Weights of a small transformer language model: 7 heads of 64 (1 for keys and values), LayerNorm before each block.
Each number is 500 + 25 x the weight over its row's rms, rounded and kept within 0 to 999. Layers, rows and columns count from 0. Numbers have three digits each. The size before them is the row's rms in percent of the matrix's.

# o: layer 3 attention output (transposed), 448x448, rms 0.0361, rows 31-45,95-109,159-173,223-237,287-301,351-365,415-429, columns 336-447
# v: layer 3 attention value, 64x448, rms 0.0361, rows 32-46, columns 336-447
o31 113:555486521484497473504470484549466529470514501475493504524512508451508525508504494437544483465488541520531478486487516486502480489456473473508500514472528489514491534498517508487515509485520460499528440478502479492475521524524538499467489465584489469506513500513513453506480510518516499481517498484477531508487518533493532515540506437515
o95 121:482468450497494517550491520468568495484483524493481498506499529473481527530499558473498540529485520528531505547524508513502519543512494501476419538491508484499487517479519482487522516494472480499514484493530496520518456532520515463441451514489511480513483468491483499507467537510504494469473510475495493519493506499478456516459491497489
o159 104:505472531481490509526457537531460531463497507481485491550505505493511512532509511466540494504500521495497505490496492482499500455511505462439510498479527491497506494463519524516511468479522510515477442501516482512459544526530499543463459443549473490501534531481507470528485476495504516486517507495487488505512536504521491506512461511507
o223 102:500484476465530482539492494486518468468545511493474509515479529485500479490520514448518519483452496525531461523485532545519535512502518523502531500495503471503479447436518495497508541487468452483499471540505524530494474486513509488445507478523480465547515485494499506471474539454493500507531485465479501532543484503494488551503524513471
o287 095:471516531483502479527479475497511469422504502504514509511513559508503518538550488449554441531501499505519432514494497489514506473484477452463455501509512473480540514506505519521525498502505455486503511534552501501508496521505506515484515478503513475479519524499493465514496504510483545465459469500529539513503512478511532531503518486504
o351 114:507475511491504485540480490473541463467518547497453517509473535457498514511505530438470525483492534512536496528515530527506482543518506508485460492511522498498497496452492469490527554487481475508518503486523515507519497504516531484456484467543485461510448484495540479467446510490484510495479504484474535507554513492481477485477483491494
o415 091:490536470472494476533483500482537477460504491468479512497502511514481522531523514474502510528470526486505501522502467460513523505507512476510439502580531470525496498492531495516536482456478504552515504496535486484506510567508522485436490499525511518496527506502489468502452497519475531481451484490489539494498530486511505506503473486499
v32 087:482472455482486521509503454527527512504526460508481547501457518488485508485483479498505495508493514536513507515466497497460472454461491516529496487464517483479463501446444495524496501529499516521452504530508483492527480499477514503491511504501469516473425548461560491525489497505520527506495467512485491540536503471452467497522526481496
o32 100:498503520541487505456489533512498525511533513460486490503484542497523504527513523456572512510483503497529444523476493506503513474463511543534521480479522503526498560479493474462531483521512489474511563461525500497486498526526550495456464515545488460555519515518505483517495489467485529476465539498480487503530544526544478531541486458522
o96 097:510490492503472492466510475517459521443539501528536522496487504503507496507513456571520483520479498507523537503524555441481499496501501499525487511493517470543452496487496521502485508521522529473501487459435493490493516516485502498518518457526517514494539508517517478486468503470489488511506501485492518541476526484542526504552508509524
o160 094:505528526476468523525479510514515470525495525474496458492553498496507535491509528532548514486480501534497479503522475493501529486496512520534494558521513481528476503559491523477527466465521494488523514471486514536522484522531469475508493478539476512544556527486467495496482500468495487504447474504498493485512482519518478482515441495486
o224 095:469491520512481511486499481516505509500475522483492493480488518480515491518519500496531503533455492544543511532497513498507501504455494551562477518467508487501496519501477492502471525489496501493515500513509476463523475519438465490497448495511492516464504513516527490494538493481449508519499521507498476517480488487522517509497454478503
o288 078:503545491456480483516502537506494471493517510514506463503489507509468509525501511463527482483536498506488498504497492508521507508522478544432468482462523476508480500510520538483519483537512483502494509472503534511498498499540492494536507506550537476528537516467483520523513535448476502475496494507505482515519490493502489468523495451521
o352 097:481510497506477445485489481498517511471507515498510522483473520468500496521531491530536509506471503534523517497509504486503494507498511507560482519493514484522486485468489512515505517525510506475523477478490502483502500485483503488513514451513454469519542506509542505507497496489489479504505499490487484531524521498499508495544509527537
o416 080:518508471527436512519489507523492523486522517487489473526486528568474458501508501519488497477497502505472561471520498461523514462498510459493443507501500487499503515548442513459483487494493503491483480498465529480500518503497519545512496493540482510490533517492523505508480500481443559501512477454496475498488502516526500462517506490524
v33 103:520476498486495502497512483547483525554490491519544436494505489511458537494498512535490494415516514529467493505500501489543517492516479482498560482495476535493527472517447493522483483508556480478518510485493491507501468463503538495497516568495475471524507497495505509504521516481485562451466490482443490529535508518528498527504502530466
o33 112:480490477508519492504470494499474527541537492510531519473470500523519470518511477505491493497512507498518462513523529483528509534468502521505481528462480489537480531514497491516522520544456484479503482533503512499443489508540543505506513485470514460504499492507478474465520529477501508477497481505551459492488541482488522567508476454496
o97 105:529470520456496534478484518495474534506451482492497506542506481457499499533478487538516540480468562510501490517489528497516517488508545496515474517526573491490493515496496517478525432538479505507494466542515480507475488463501535529475513494504509440508529510524509531499508523506513522470446526487509543473493483507518509509473474508496
o161 102:458479506485482472522488489529470565520520521424507505453501505484516502518482461505506486519481492557481520499470530486542472517501510513530478484487538479516470486522498491506497477513492525507452475513501472530502481472506485495499477458563498505508517533506461466510518545488496540462491506534557532448449491513534480491507458469476
o225 120:528458489490523499530477509494474535500543481514495487504493523479464471510491493500512497472487521505521507548498496491599488466483486512489526546493506512518450497500490507481525482553491502502487478498497500531477481457512541538491511512466478485502536507506542538514540538500459525452526520467516498506491527503522491525505465533483
o289 095:479480487468516475565484484472468469493487500447495501493474519532514500491534477469508473526503508543526491461516512507498515525460459467462507480512492480497480475546474514482513494504507490520498501544504495529487458479502492520477531480526498501477528496499479444515511503494468548496470480511547466531506505471529529530494489514499
o353 111:492442496487513510521514524529508537500494464489516504507504474443486483534477529491463535445496559493516471502479501478513522483478520457521498494500537524504496519474494501480527436536488533527511501502522508516487486465501496491513526537513521467518496475530536544504500544518490514448449510494546545494516503465529517496511465510502
o417 092:501518489467490515562488508509491481506449482499493501492487518482448483526516486540450492515478506524503497489504487467531519476500504497480479531577530483472466491526495530492512450465496495537487478533484494480495494497484566504487528503535513425495536521528478511489507512506478554478490499493514547493502505494529503502493447482512
v34 109:486528505519487546490515517450511472519557525542466520480507485514530480451512512508529502499491571495492487466542481498481498443502522473512550485454480498473491497490442462498506467467516457522448469477483511475492491484494529539482516491512464518528494471516488496491494520513550553498499526544520504476480483515475479475508525490488
o34 110:496484518490532538481532477493498515478500498519495472493482521504496499539570450501540518542438490503503468481474533541531526441458495513511507488461484480478540475446518459518492486504481490460540526489512521498450460524500508495459501489480523474510528505499516477494498507502515493494516520503470491511488532502534484542560511521498
o98 106:471509531525485494480515471494487542484539479481507490490513504522489533500554441482512480530506505494505485517531527481504507435534566488486502475522502499475521501480498499499478471511523482474516499506497514487475519484498516495431519547514492484517547494499476493475511498516503520476488500468482497481541536455500510518498515493465
o162 100:467473528472493497487514474491464521487493474510480492489488484482527530493505475527499518526464475491518507553465487505497532534544548506478495522517459493521561476466498522499496469519533515480509536497512505514505492522490492467458472508493523529518523514530492472510451518476508458448467475512489472474508507491520523485520532497514
o226 114:489517506454498527503499494465477537503512467492440470513498499499512520507556451527532516513503511512491462466497529521463540468473523496499524501455474528520517525494504499517483478482514498469473485531511483476460548496463515483448458482493473473513540536521486495488499532523522534482552517513476476484520468483505532500489496469487
o290 111:495485540501483490485490513477519513455538467521530510484469529508500484515497488500485510471511473436454491503500494534522521467520496488486532506468490506474497497472549489521529541539492500496530500446520516489508471485511516546510478495492575507484475503494489469506487513484469492493492539473516475516522501506495515502488514498526
o354 117:474493534494515508484483419510487511483517509518490499496512506510516497519581438478498516519488527483500478491525499487460518448512552483452501490493490527517505532473507489508480505513530526469489502515488517466507541487479513485471449518512465518559540515518469486467509499527498458481479501542476491461508498480483542504497527500456
o418 092:490486506516483504475498505515507473475483473480501498529491508504520488474528459490531505479535462477454491509499510521508498470513509460451501480456487502466510545511495501479534474565538486470493495498516499468484518505511522495483495521484530496540527441468498443510487534471523484524479490494523522494490503466494540506478524543471
v35 098:474496463527473492488481524555493538560524480473525537554468500502505534447481526488470487468502533484490482525508502513531511475490514495488460489556502465526472498473487516517495495521488494491537511486504528528497445501483501519485492466488479543524475512459489496519523518533539517445494486491520496517525484467552505507502497492505
o35 102:497511506467506485494492520479514484491506491507538487461490517492502476494524474493518513483488488493505467495518510521516510494543501517492504491486483525472458480511508463472509481482460448508463511490515472548562479509442481501510538498559518506491537566512483514483468575498485530535543497486483486490556514515516469507497537486479
o99 113:553494518461503492486479482494475486507454446509522501488468515488500529480514457504520505464487530516455497502511536501477523418520511500497469467499548449517496481537536536494465462514519477525509470486465506489504530524441549509482521524522515510496537540490469511527527488501530494489471457473510510504489487465496540516472501525482
o163 102:502518517501508475498473511457499442514455500498492490500488514517489474476520475528460525528545469500493513501492487522455517539485507505509481507506510481483476491575492482470509492474547477493457466521502484544530501490460494467511529493558510486504544528516456525474454472480481500548505506542480490481535465494452495478510529504511
o227 105:532478518499475502483466531477510538466499439485498522524488508468490506500496454516520529464524506483519482507536490505524484441503443489548477537486523518474533520485510518470474494478532469541515460481509450546519545519485504507478516498504485456483539559533502494510513518528527499459517521474470498482495478509551525477477481476488
o291 095:527517513508526481513512514463478473496489490505512544506449514457511525529494513491536471463553536504491489467527489488500484557507475485487522487474483516495481473498527475469517551531512513517495470476473512559521522507473468473565534469560511531513508475495494499459497492506504534502512494535521467516540510465492483551503505540487
o355 110:525463513459511466480470518514512509523479446467512519482474479474504493471514459523499516474524525504494472492515501490472517440514496491509475509544527494532517485531510534481461483486524457495535457504466513545482544519461508516486513499510488525486574542479462502507522484501537495478503464480508533510513468487522553491505532509497
o419 090:559481527519486511460503531490467501483451421491501505486490562457543502507480473499536502521518509530486480494514503534498470463514490484542528465465538486505477472557543528494482478508531453542503464458474514540477554483500517548519531517515555523523542535507471528530505477487536484515471479491515492507524498487481512497490524526495
v36 109:521517506501510502523538485522477480507497489528496500444477452517483504461516481481522487487501471511497505547506485490530495492513492460490502512508490460552478511529483508482506472471491513483501461497521495535513481480463498539493534490494480545460515439490538491498443490517537446469504476494481481503509502521472510510552513443507
o36 110:515498478503528491493531528541477520538504488499463500491530477492521515515508457472523495498509537490529466532477527495496473490451474510539554499478501480524500550481485498464500479525500493526552435471505470499481497483506531475483508484509506490470512522544502480487486507499483493501530496490521498452491495508514507520528497449539
o100 105:500473480483502487484522520486472507497458537522505468514486469518538497476509480522502482492507541476511473543487514528487474471475492515479509499508505478491500501521474497519526486525492493510485452438497501449500508505490486519526506479503522495483481474522534483560504503510499514463534477475490498469451481533507519509523465480524
o164 114:503486486506514505502529517447517507501491539499517482541483491514491492467470529546492509483483547460499479483511474531506511549477482525489523473463490507500532468490475439507548489531507538462471471527490524499502513448536498511497473480531484461501495471491487483512522534515523557483521538485520516461512474541510483471447502500508
o228 114:506484485502526499484533481514470487474485514486518489482469512517540466487521484477522481517485480502517468539464503503526494492476551517518586490461510468500473516483477492488524476542487451532466480465506475483520474502496494519519503490481488487489452478506537509492514531498476495511527517510515534482526508540533478532531488538511
o292 105:499476494491504547504514514509490482510468496476461517508500516484538490485553489475512512531516524446534501459546491520479503505467491539511522459525510480510497541498528479499491487506531519533551481493499513526486550515504531473502510514473507503521506519487461520523525508489494492485490481548500536472508499517502509487509535490533
o356 121:480509470509498503519524505472497483473450539475505465510454502514545474467507496495501512473506544487526471540524477525499503494503490517549519500478528497477515509486447477530509532515527487484515481479526505462491476460521474525543498478513518438504471471511536503517508486503484521442501512490509549463511505547502504465501482509517
o420 082:526496483464507481513564489473481521514486471502466497461496494514489503506510434531509467528480535466562471515503512512503503489474542521550532493567523439546493469505529489511495512511490515542464464480506530492495491518524481457471495528463484515501535511536514520538462483502474517509522439516458512461444509532502471497529483490544
v37 102:493503468551470526491496476507497484541516434500492500500469534502506530487476531478495487506529560537512507526505526500491513532468466493511482500475544450503485482529475492515519479502543476514492500499524516481512505484493509537482539525500454483537507528498529496504468514462502523530490505502446517522553502485518458519486532499499
o37 105:472458484520527506502523495459505504526516491501527504473457523544516521530508462491557514511483484447517474502500548548528529530488551537517495491518478469512521466478500478499514492517483501472497538505494512508453437492508491489485547508461530480512489527498512510462529513488553538491487492511525491504541503496518493539518482478472
o101 115:532445548474517513456534461519473496495482516485536490471521521472529490500466448518516484526499502476513486520476547470503512521470504509535492483540496464529499497477514518532485466541512497497516516534456472521476491506431505477460562502527503473479545492503503477454501476484454528501502496450504529467512513492532502526517501504511
o165 121:506505492439470486510510505482469505537516501472504459467516527513501511502505481515497507518484468517535518513485493507542489543490531540561525518548495490519490452518504502472511486495468493498477518488489485516524453498493497489482508490489498517529518530488468495455466526474515466460480500505520528457487424539523494528526448469466
o229 105:527465520488498519491538509483487516528513461501502502483498519502506505506443487525551479479500517510534458544515500501515523540452474515532506507493497471517518528511533473538495506500533500531485492510504487492459483468446510547489504469414492482480479523485511520515522495506514514486514535487496473491467475517504487537511500489539
o293 106:535539470499492473502509532500514478551505494503513489531478463502463513497472490470487500449531479496499540503517508531508513476509506518506534465490503549499484508514531515474508503509485489502501468449495509488500463500496495475541503473565523547487480505499518501493480513484524511503476542490506492511509458512484484458530466487521
o357 109:503446501486523488466518449511460504495499478488520517444526524462524487516501463486513491509479489481503496507479507472479555540463535502532501517532531495526507524485524528540489475524547525524499498509470516510488486496449514502512524525528494483477536495520472469462509483473454482500493494498527534475484513509524513523511497523521
o421 097:561474463471482508529529507544494472509483501503523498509494528500514444463462519459520511473515476506525488530494507498497444506472488514523500474474486528457523517497487513481494482529536465510510464513501505501507467478446504498511537490515520499514528472492507476509487519444501504524492515485496508449484511505510489482478499502539
v38 098:490450475500513489522517536465478477491508486486522488548472482526519519497487515512492517418515498513485518510493473479470508535474495485482523502535508538439529489514530496524507504495493516522481507518478460539499506527510546447559517479498494440515450501519495511509516483512502555556525523486488513504505504488510477505519509482484
o38 101:480507494570458550497530455511475539485509488476509509507503523515492495461532545476478523547487502477503524477494503529497521492474536502512496490496488542492478488541482440517492512483506524448497496498473509500521450508509548458494517506517509517523491467485538515495535512511520500516545497494515461483496506489513469528492497530425
o102 094:496511502491498517479475477462476464486465488511472512512464473509490507549556504507508591511499506543494539469516490507516529496530486495478444484502511500472500499535505454573467484528516501482513451504508511485483454504505573471477468523474511509519482473487450510479493490493491481499436498520501531490482486497520469510453522488455
o166 091:499490505496508486504501466517477544510483545465460527483520495521518552513481484490483492579485499521498542499503500499508519487505524532524532513498494513506470466532549496521472512480516491483523496472483486490557478499484499499521501489490502511540540500456488500445525482475479433484448507549506491423465496520494476508511484501437
o230 101:458488444519536516527482500460510462526520471527491500506508480473475509502531504512483547530508519483487521485504472524522511511500473534459540510484463478474460473509533468524491490535509533463500497525525492488511469491516562494512477547467496502480493495455498486485525489482474490492504479446488490496447500487484454510496506491485
o294 111:515477520510492474457533509421485457446491487477516478490482479531497513493483538476511520492521526475496505481493497477530519472480526474508531511503465504528475455523492488506485493467496484479506514511448508508524471520506510508520468484561468543467517495483505440476507515524490515539492522452517446519481504483536491553485502537464
o358 104:491455509524509482512516492504493468537464482529496515494507486486515501547507487469467572517487508516489561466485501503502539516527523450416508501515495504468497520507520473503501448526518530479449466510490473478515514512516556437480473541512485514538436472524475451474502499501475431509447499506500506482439499471514494528517485472479
o422 094:506502493501470539478494501472509422475436475502484487498489488519467497521547520492520547489519523507494493478519461497487495493494514475509506535492490513485489500539488516533514460489513486458500530503486485506514489515510561472504449499505476524467491542463466501511519510514493471504442523483538499460470494510508530518466542492429
v39 100:497465512491554486505467490444491508494452513513514551506495489471532533493508480524484495491487478473510510551444505511484508521517502480507450516509508506500505510489501491488496527470479546488522514502494524442486512490503466475478527523504494471484446458484497509477509505534513545520470452476489520512500512522497534528524510515522
o39 102:513509471516492485469509514491516501545510523494482490517497489509457485451445499504489484470505506481436507549513449564503454483490487506496506494478471510508495510522504497458514525523472506491476450495516500501530491484461519532477520548531484465504506534488503549472467516535472549503483469520462497513495446482498532528471521475533
o103 110:526539497494479489496464526487497449502474534552487513508489492528459490468509487506495533457490509490506483523480497499531514465503442525467519460447492505447496523535494473528489502514505477505458502484472519473499523492475511518538497507486516487466511497507550507504493463493460516523470455472484489516478499508491536497477456470512
o167 111:536541500504474505505512526534526473497504502469477480525512504526486515505494532519510492500516498508462470562548522540454482522469454508540523535477493538460470543546480491486523531441534470490486497509496503512521500490470464490515507527512485494487532549495523583482494465512500482508501515519492504480460459504468483482462499497532
o231 104:482536508508508510479493508486545508515516555504518543499486504499498481481498547497491518491488515479476497499472486508534504477486513530514497482456492520459451542501489465482499531500476469476481471496520515486510490479468512489481501493530503472496533501509548491491490508524465515517532495501472515488497433513463526477471504482507
o295 094:513490481528523517466507489544496487545476511525460483454532522517471474532512476487523478541465489485488503533487501514482504517476516535502487522519525482536477502501526500492493514506484485499481510505482489520542466521544521522531519516472530516526532558508542521460523489495479493502475503531486500511512525500487485506494460493491
o359 106:508531511485512497509480527483514489527480560516447515539504534553491493470483482518505524490498487495482459514486479502537485482479487515510496477489497505453503543513495481514485532525481486486508512468461492481501513500484518504512520451486464492501524515452543495490493472516447509513526495518462507486485485550486519475508473489531
o423 095:473533509513554527470472478525513496565481520497501505469535507493481525510531477539499514531456509471519491535494511517503573527534494519481491493530511474530495480519516518496496525510491478486479515501473487488507515536493477493515495496490515507496517532505548491487467491516494471507477446521491476475523518505495509520484482511484
v40 093:487533472468512505502513456499527469487525531474495522448511489456461455543509499505521541468498481477518492503486535479450521502505500489521429539447509512498511538502527467509481531466459502489551487485532490501501505504484475515462494517498473477495499508525486514492523510523519446533491538521494544478488527505526495501487509547534
o40 111:512546431476491498524478490491536497518467551488531519498470508536468507462472450490514491497439450500464526491477528488514485465502514471508478464469481471519527464434522546491498498528480534499514488533532510474443463491455458507459551520502517511529501458482538547494510527522543497497496461507471568502498471479514518471511495519498
o104 097:489516494497502514524539470502474466506507528475514506511509518485518477475463520482510466509513484506479466482466475525492455538474479528504552459459457548496537537483490484504537508497492499507480548544529475493491466508525470520533502472517451466498519483501515511484546516550505542559554497493510494460511520518523488501497466533535
o168 085:491515474517472510505540503486500488473476487503518507519496529485505467469463521489463508507479490490512490480472503484484494555479530528511529509491477535490524536472483483488535498513490544518496537542492493472463503503509495503520516492486528519501494518512504524500491509513504471481504505491529545479501496510483507501491541499498
o232 110:518539479476508489492496494518500528510522516496503529497481489525528474469475507504530499483520486461474503483488504463452476508528505471506496459446459498497533517475476520481491492500507488551496477532497486499418521497508527499523516488508506455528502488496488526500472501496567500485504520493481500473536466496478479491501469494561
o296 087:539535460523511492492508487552516527544470519519487499516483487485477473491447487546480502534484438470492515491503502516497480517558540547522488475475494520513524510468534517510508488514504505497518489499529491453546473499508474519481498488502515492502473494498525515480482532507481424506482512494484548493471492527466493489529487478520
o360 110:547536499498486542510505447502498539522487555476492524493517492554494441481513477490470517546473477491495483483471522451465507518508496526505500490477495510542527507501523511505504497485511517556495519522521459489475472523486471526540487495538467502484544498485461533513543493505491497553483492534514518445476474528544488446485477514459
o424 088:544509485515515515470513514493528515507495511499514543488513488488534468480444538518521507512482453486506481529489533530490452577534514523514520470462481512524510520470508501501501538536512497502518519513547471503499471513520460521510507483500517508520466467474495512515493516490552459527477510531486499485485497496471480517501499498509
v41 093:499496515468517474498516482495492484513522468542499462440521516505485477502495503533485481526511490491483501526513493513529459495520508535486503520479485550519488498457473533495482487506494507496488511522497472506510466496516499528526507500498499468470485433499523507476462500480510525519522508489454536500426513527545490523497474523492
o41 102:553499529504501539508485495499503525509527465535491496521482476469475523529487492546538500507526531513485499531489518535492469493473495530530506496497520509509528519444516482491498509501488530523538428487472520505435496528485521501493490504412482488476534498505505478534462479496510449427515440488523436500495514495512528516532509453535
o105 100:495486500514538484490560511525534520531487496513494526499507483507513464503455571467489486511570480478532514554491492526486490527481496533518485533475483537484494529480489481498521507485477456487497464466561510511500490496508488479470489511553477489510494513553497518528495478499531457480539538498503452488513530491505442514520484479501
o169 087:524488515521495548532516513521461532501503510530519495534446463502479510520515501491518488513505548486503538459485514513500503498514487491471507500472547484443510513509514504499500474507497498505507453471479514486454549518504513515486498492500457535484570499532503479497538464505522529472507525478495462499504549495501500498515463505521
o233 087:535514528469503536511496447493498473505504478511518479476489466500517528475464541506504487529529488483441516522468511522506504534510541530498547482460528508522499492495489517540506531490503484484490498491531504463518482481493480512487455510514528489505490480536512577506494532477489474485496486494526455499500514507485474520502545525519
o297 109:485508506544497519546492549523507525493495511542505527513477473539481506531510459483487505538550533504552542500505545552499499463463503526504501477495532490480498527508486504499516466505502491502534442487476511508459543517473547521492491515459486508470535518486494525536490475465486472443548485468534451494468500523519504463534543492519
o361 095:534522497478500529510486510489510497467512484519522511497483511484494510502490548459523502538545506471499513524533496548486476483481507498529536484466494533466481487484474504534486536483510439511511466489548531490474452497516481520433480530503522475522502498538531517510488476500551514443553523469473466517537559533507457517501500486472
o425 097:514518507504504490547514514523492489470477495532493532493507464523458497508514496490449466564530503480518520520511548471491503475469524505489490528522500477488512489518472485480505470462500492502506445479488518502485498558468504492487527505515459467517529515498540488518492472491527498455541486487487488478497506525530492498561485497499
v42 105:515466543501502489486541492542523491516499484483500498522513507478425485549498502459502489481496511531469507479547487506527562501479474492497507499514498537494500507474479459502544525491560505481528481506487501502510529495470501430463480527509506459460545546504551507528495500478462477425519523499522477531478508471500499495474484502480
o42 107:478450497493499448509506518480483533502496524480519467476475492522504517500489512458468494483477477472553522455511505489538497531536472482463492557458501500499432475534487494506523510515487490476488489500494490496533494481532497486506523460527518493505505499479529508495561514493479525527512549499531536528485506513475496530507477489475
o106 108:511444502512498539482502486533538502484457488470487494464550506447479447515468526466492533533488506510512513469491535473487479538430495496519491522521528503533488542473437478536523493523495487516490500549514488523524504505450500490496519501442467425501494504481506471490483506492415537503433505494537527522466511504522502523497481518499
o170 090:486526507509498498480499514511511506519475493521507481455492538489519474520516513521504502457485478483505502489500504478479493518499522511518469521504502480476486482512479393485485495469432515478508461527492479488496458523492515544564480462524489500518425484504464488494477522505493489494528494507544488511515495503484480513507504458418
o234 102:533473501506477497476517496519479561539488485506496494483561502505467470508470537465482508487458504515543500502494475468531475502528481475511471564517518474495504496488464461491492482507528486519516441466481477550498518472502536475524521517473484474521509505497515472487504521511502509483493529502521547504493529530510517507479462497490
o298 101:467481477506510483462525487509509484505470504456479450500509531476526522502469556529477468492425476487508485491491477471464520516550507492508493533497485539502490473515507477508494552486484460446503522519495515470543470489509435460531510444504488525493496463539537502479490545551548533527503519512507518518465497494463494520517494493482
o362 102:507454501525500531476526500532526511534447516488503488469526481455488468473471530484469490490461504533538503480479517445472489534500497510492491529503534482539500544505474467490524471514494514505498493537474492534540507509459539480543528486481510477519474493497498480503499557502470541520432507489535525515470502464519494485536491513480
o426 098:482474504481525525441506497518553515512479486496496498497500545447556491483458545512501508504446489494537457524494493515449494518495510541551510503479510509499497518462514490558485533506479469506520513505494473486514494478474477493510472499474518520506505471515487509486487525511502492500467533508502481518492545484506466533460514482518
v43 104:499484518485456535519482512444468481507523472528513489496509449542490474467497477542515502485490542501498512446497494493480465499490475473518578486507475502481510538566521476490504490497556530512440495486508466543467522485513537493499514474510517506496503489523505510481507507479529478553533508475501510450515467503478455474455491460491
o43 110:477457499506520529524488481489459548498501548516498484523508481532542484475562488468478475538473518540517513509483493467507503481491491486540490503496493511507510512533482500501459529473495524467539537493519499488493488506471439517502468469493466518549544488480505481512507488483499499482549457536492483503513514496520502518517516526493
o107 112:492513453525504509503486518471508520492511499507493491517509479466504495513516493504480526478503513494534534494497528495505486478526521498511508497517525524492512509474512471519522519531487523452502501593535494514507475475490494478457520505490507449503535457491493558458474531509528514468524534510480543499478521486536480508482525514502
o171 108:455518482513513478509497484522473537499496514487526513487499490528535518484492468465488504509485499506517538570439540490484482512535519527542474498489476527532519496436491499515494549523464512501525558491491493491535481479498490512460502516475549465520487468529506500487496542477494490460486503524494534501464512518525507517507534493530
o235 101:495482460490560494545487513490494490528520477518473490513460470496503442477534478528523496479469507487511488497496483507496520495501483516497550490494503509533490503487514480504522499511500572463469500528494504519461477513473498496492515486474527497529511494483515526508494492497489501504570488510520538510533477482527478522514525521529
o299 108:492471503529508468468489470462523515442492508494521526477498480503535471508495502516468536504498506496486488497511498512531490495480504511527555517492473516509467469477535513494544540515478499515522534512488480470527479538514502573516464498503521516471473490515494479491489517492492493494510517488513448537515465539475525536503552494526
o363 113:504488496511534521539499496476506518540525496518485475544533489506490459524514485491445512478469549481517510467496522506489509453533490486470515484500499503495494545482513460485551512524512546467461510535533517495526476475471511508491485518490511498524541487505501553457535493508526518477522531519479530487467496470536506548469509543509
o427 100:517492491531520506477480516500548439500494495527508530495502497492540463504511496513473542456503497513544482534496529528485478510497498505519516515501493534505495523466501515493537524513507503474535508536499479492527453530497493504495464500478519502516512435486510538495472507511515447516492531535497533503445474474502499520480534512514
v44 105:523485481494463512481498500458530503552467460469481525490475556501513482519510527481543484536501462431491498472539493486511534492506482471500484473503517522476505551497515477486510504481503566493493518499450527448515482526493492460463525501498503466514462441490492502519486536468507512532489498485525517506526464520464481472522507488491
o44 106:507497525469511476486481495505545455515495528524547530461476509499460466493469497512527503489482511442519559501507458515507485526546524519469448510540453499497475476490478488494534469535465510511482495521483530475498547485534528500504508550505509502483496505475478518497498463466511490543478473497510534497484502477481504508494452454521
o108 097:505525512504525477479441554516513515508550495479506527482501465506447460505459537467502512474532458481528541458485488503524490483528468476537501514498519496506491527514472480510534498493522512491492500539482478550536491467485504527525502496491491499489514548466526525527518495477521514512462502503535524522478496499486504481527467518524
o172 088:505518549502506482466485511525518483505489515500513533494534505470512486468490509436554539489511484514537468550539462476452510492466513506499489505485512521507495507463523525491495504496494472585536505481491472526557550510486519481475488523514494555504505511491502510538489500499476527549470493539530491518519476474512525500494509483553
o236 104:519554502462481502461487537462498467524514478524514485486498497547466504489489533523493526456509483460513505474501495517528535522538503492471438523487470517528537524514515489500543509475499574468480497509506500500509521478499458515510505528514511504492517495487488533506490507495504523525459458492491562503464480463518514495506490444519
o300 098:498499500507512478450493513518516501494525482548536504503519534479472481520468520460552482458491487489491511552485470465501512487528487515481486455489520520493462485450488484501480510493509503548490497504512503478504499510539544542478505510531539479509531463530503487480510493497446539503501479505498502494479543493528512457518464500527
o364 096:504525504459516522468470552514500482506534494487520515518499505502464465486496514464472494477500457492524512481494540516493482498510476513513471512511479513520504504487510480492530512472482540509492546520468486554529513507444481505472512514482505527484514535480486525497475489496492526512478463524510527504502508429518507509552497463539
o428 087:492531513523537478493459521493493506509564524515480471494541496448483524473487536509513447462537440514490505512501460483530530504528458487508498447470535503513482492462505464521484557493508520492471483526512486554494497458541488537479530469494472527502525518518520506483538508536490554466541486509481526544478506456526531495496473485497
v45 088:491511511529518530492469479457495501486501532520477499517531493489497540526515491514566516463490520502495498512487491493550530475530499499477489520469461479521504504497484466519479543463512469509491508463490551501450517512491526535479516479491497539478509529501535472509469499517473504443504520534478526499560466484508519446462490559483
o45 091:453498502483504501491504519489471490481465468488475476483488487472506498504527484514443522494529483514483486490507495528531514510487502513512529481492501492521447503471524483501558503518459480506508466521520476454505540483505534526485509457495501464503434523502471454488491528480505500480486504505491522531476478524503516509490521508528
o109 083:455492470489497530516456553464511522407510528517495517546482497485487501510528497531482499489489494493531492462508492474513505537510519499500471565487490489464502548490480507512543532491485504482499516435521479488515510520512483529510472479497487514493435495493522497519469538512474495465490490512494491509494485489528533459495506505533
o173 091:461506496483512549504482516496494459438458492523520513508492501456516458490546498516470505460496501515516454466499461537524510509514491533478489498513479534507513498459474484504536483507473509449524455516527492478489499501501497497494492480507482501490471478483500444546481555497523538522525459510495524515522523498542499483466507519486
o237 101:465478484491510524493498508521489512431520547497473530519507504476482505503526511479476467485477498481534539481512520506533486471519548520494509495475512503471474504460442452492487508493475443490488509500500498502506507479471492477480527437498456500496476505537482459482496558509482506472496494511487500501528494494516502495500478533513
o301 071:467492485443476555501485524508474493489532480480488514509512546495490486499570511476464478522515463519485471480514479520517540504529467483490465475513552507450505537494513486501532464508530481442495501506538508479501468511506484532473504524507542480539517506482467479527503532461440516467476482514488566509522529512511520496498501491459
o365 098:431472477559479547536474512468533494466472531529482493562495502478493483513520529528487532473481530508501476499509503475519508515499516515504489502473502488497534515457485500522550528461476517474527500469502501474522503513527496488543462449495517496503457515482514520511472531513484515471499479500528522480535488504511497455489510541515
o429 078:453489512494502507522471514495468542459552520501478517521492473503481523477550487519451507478515517508509521449508471464557512493495499498488455513518497482524499513474504489488517471521469504459475485491519500502473525488515511488469481481548497528474496465499483473496486530506424555495494472517468518537496506470561513487505462468508
v46 100:482525507471527517502482529469496480503456473492456501522472505509502498495498548480454525519516464508521495529466512507482486511480457520483473509499496493517494471482512529551520485523507463516497512493489482451510513517501449524492498522486486531490478537510480492517503489498480518541504504442492508528516474499522523478486475571488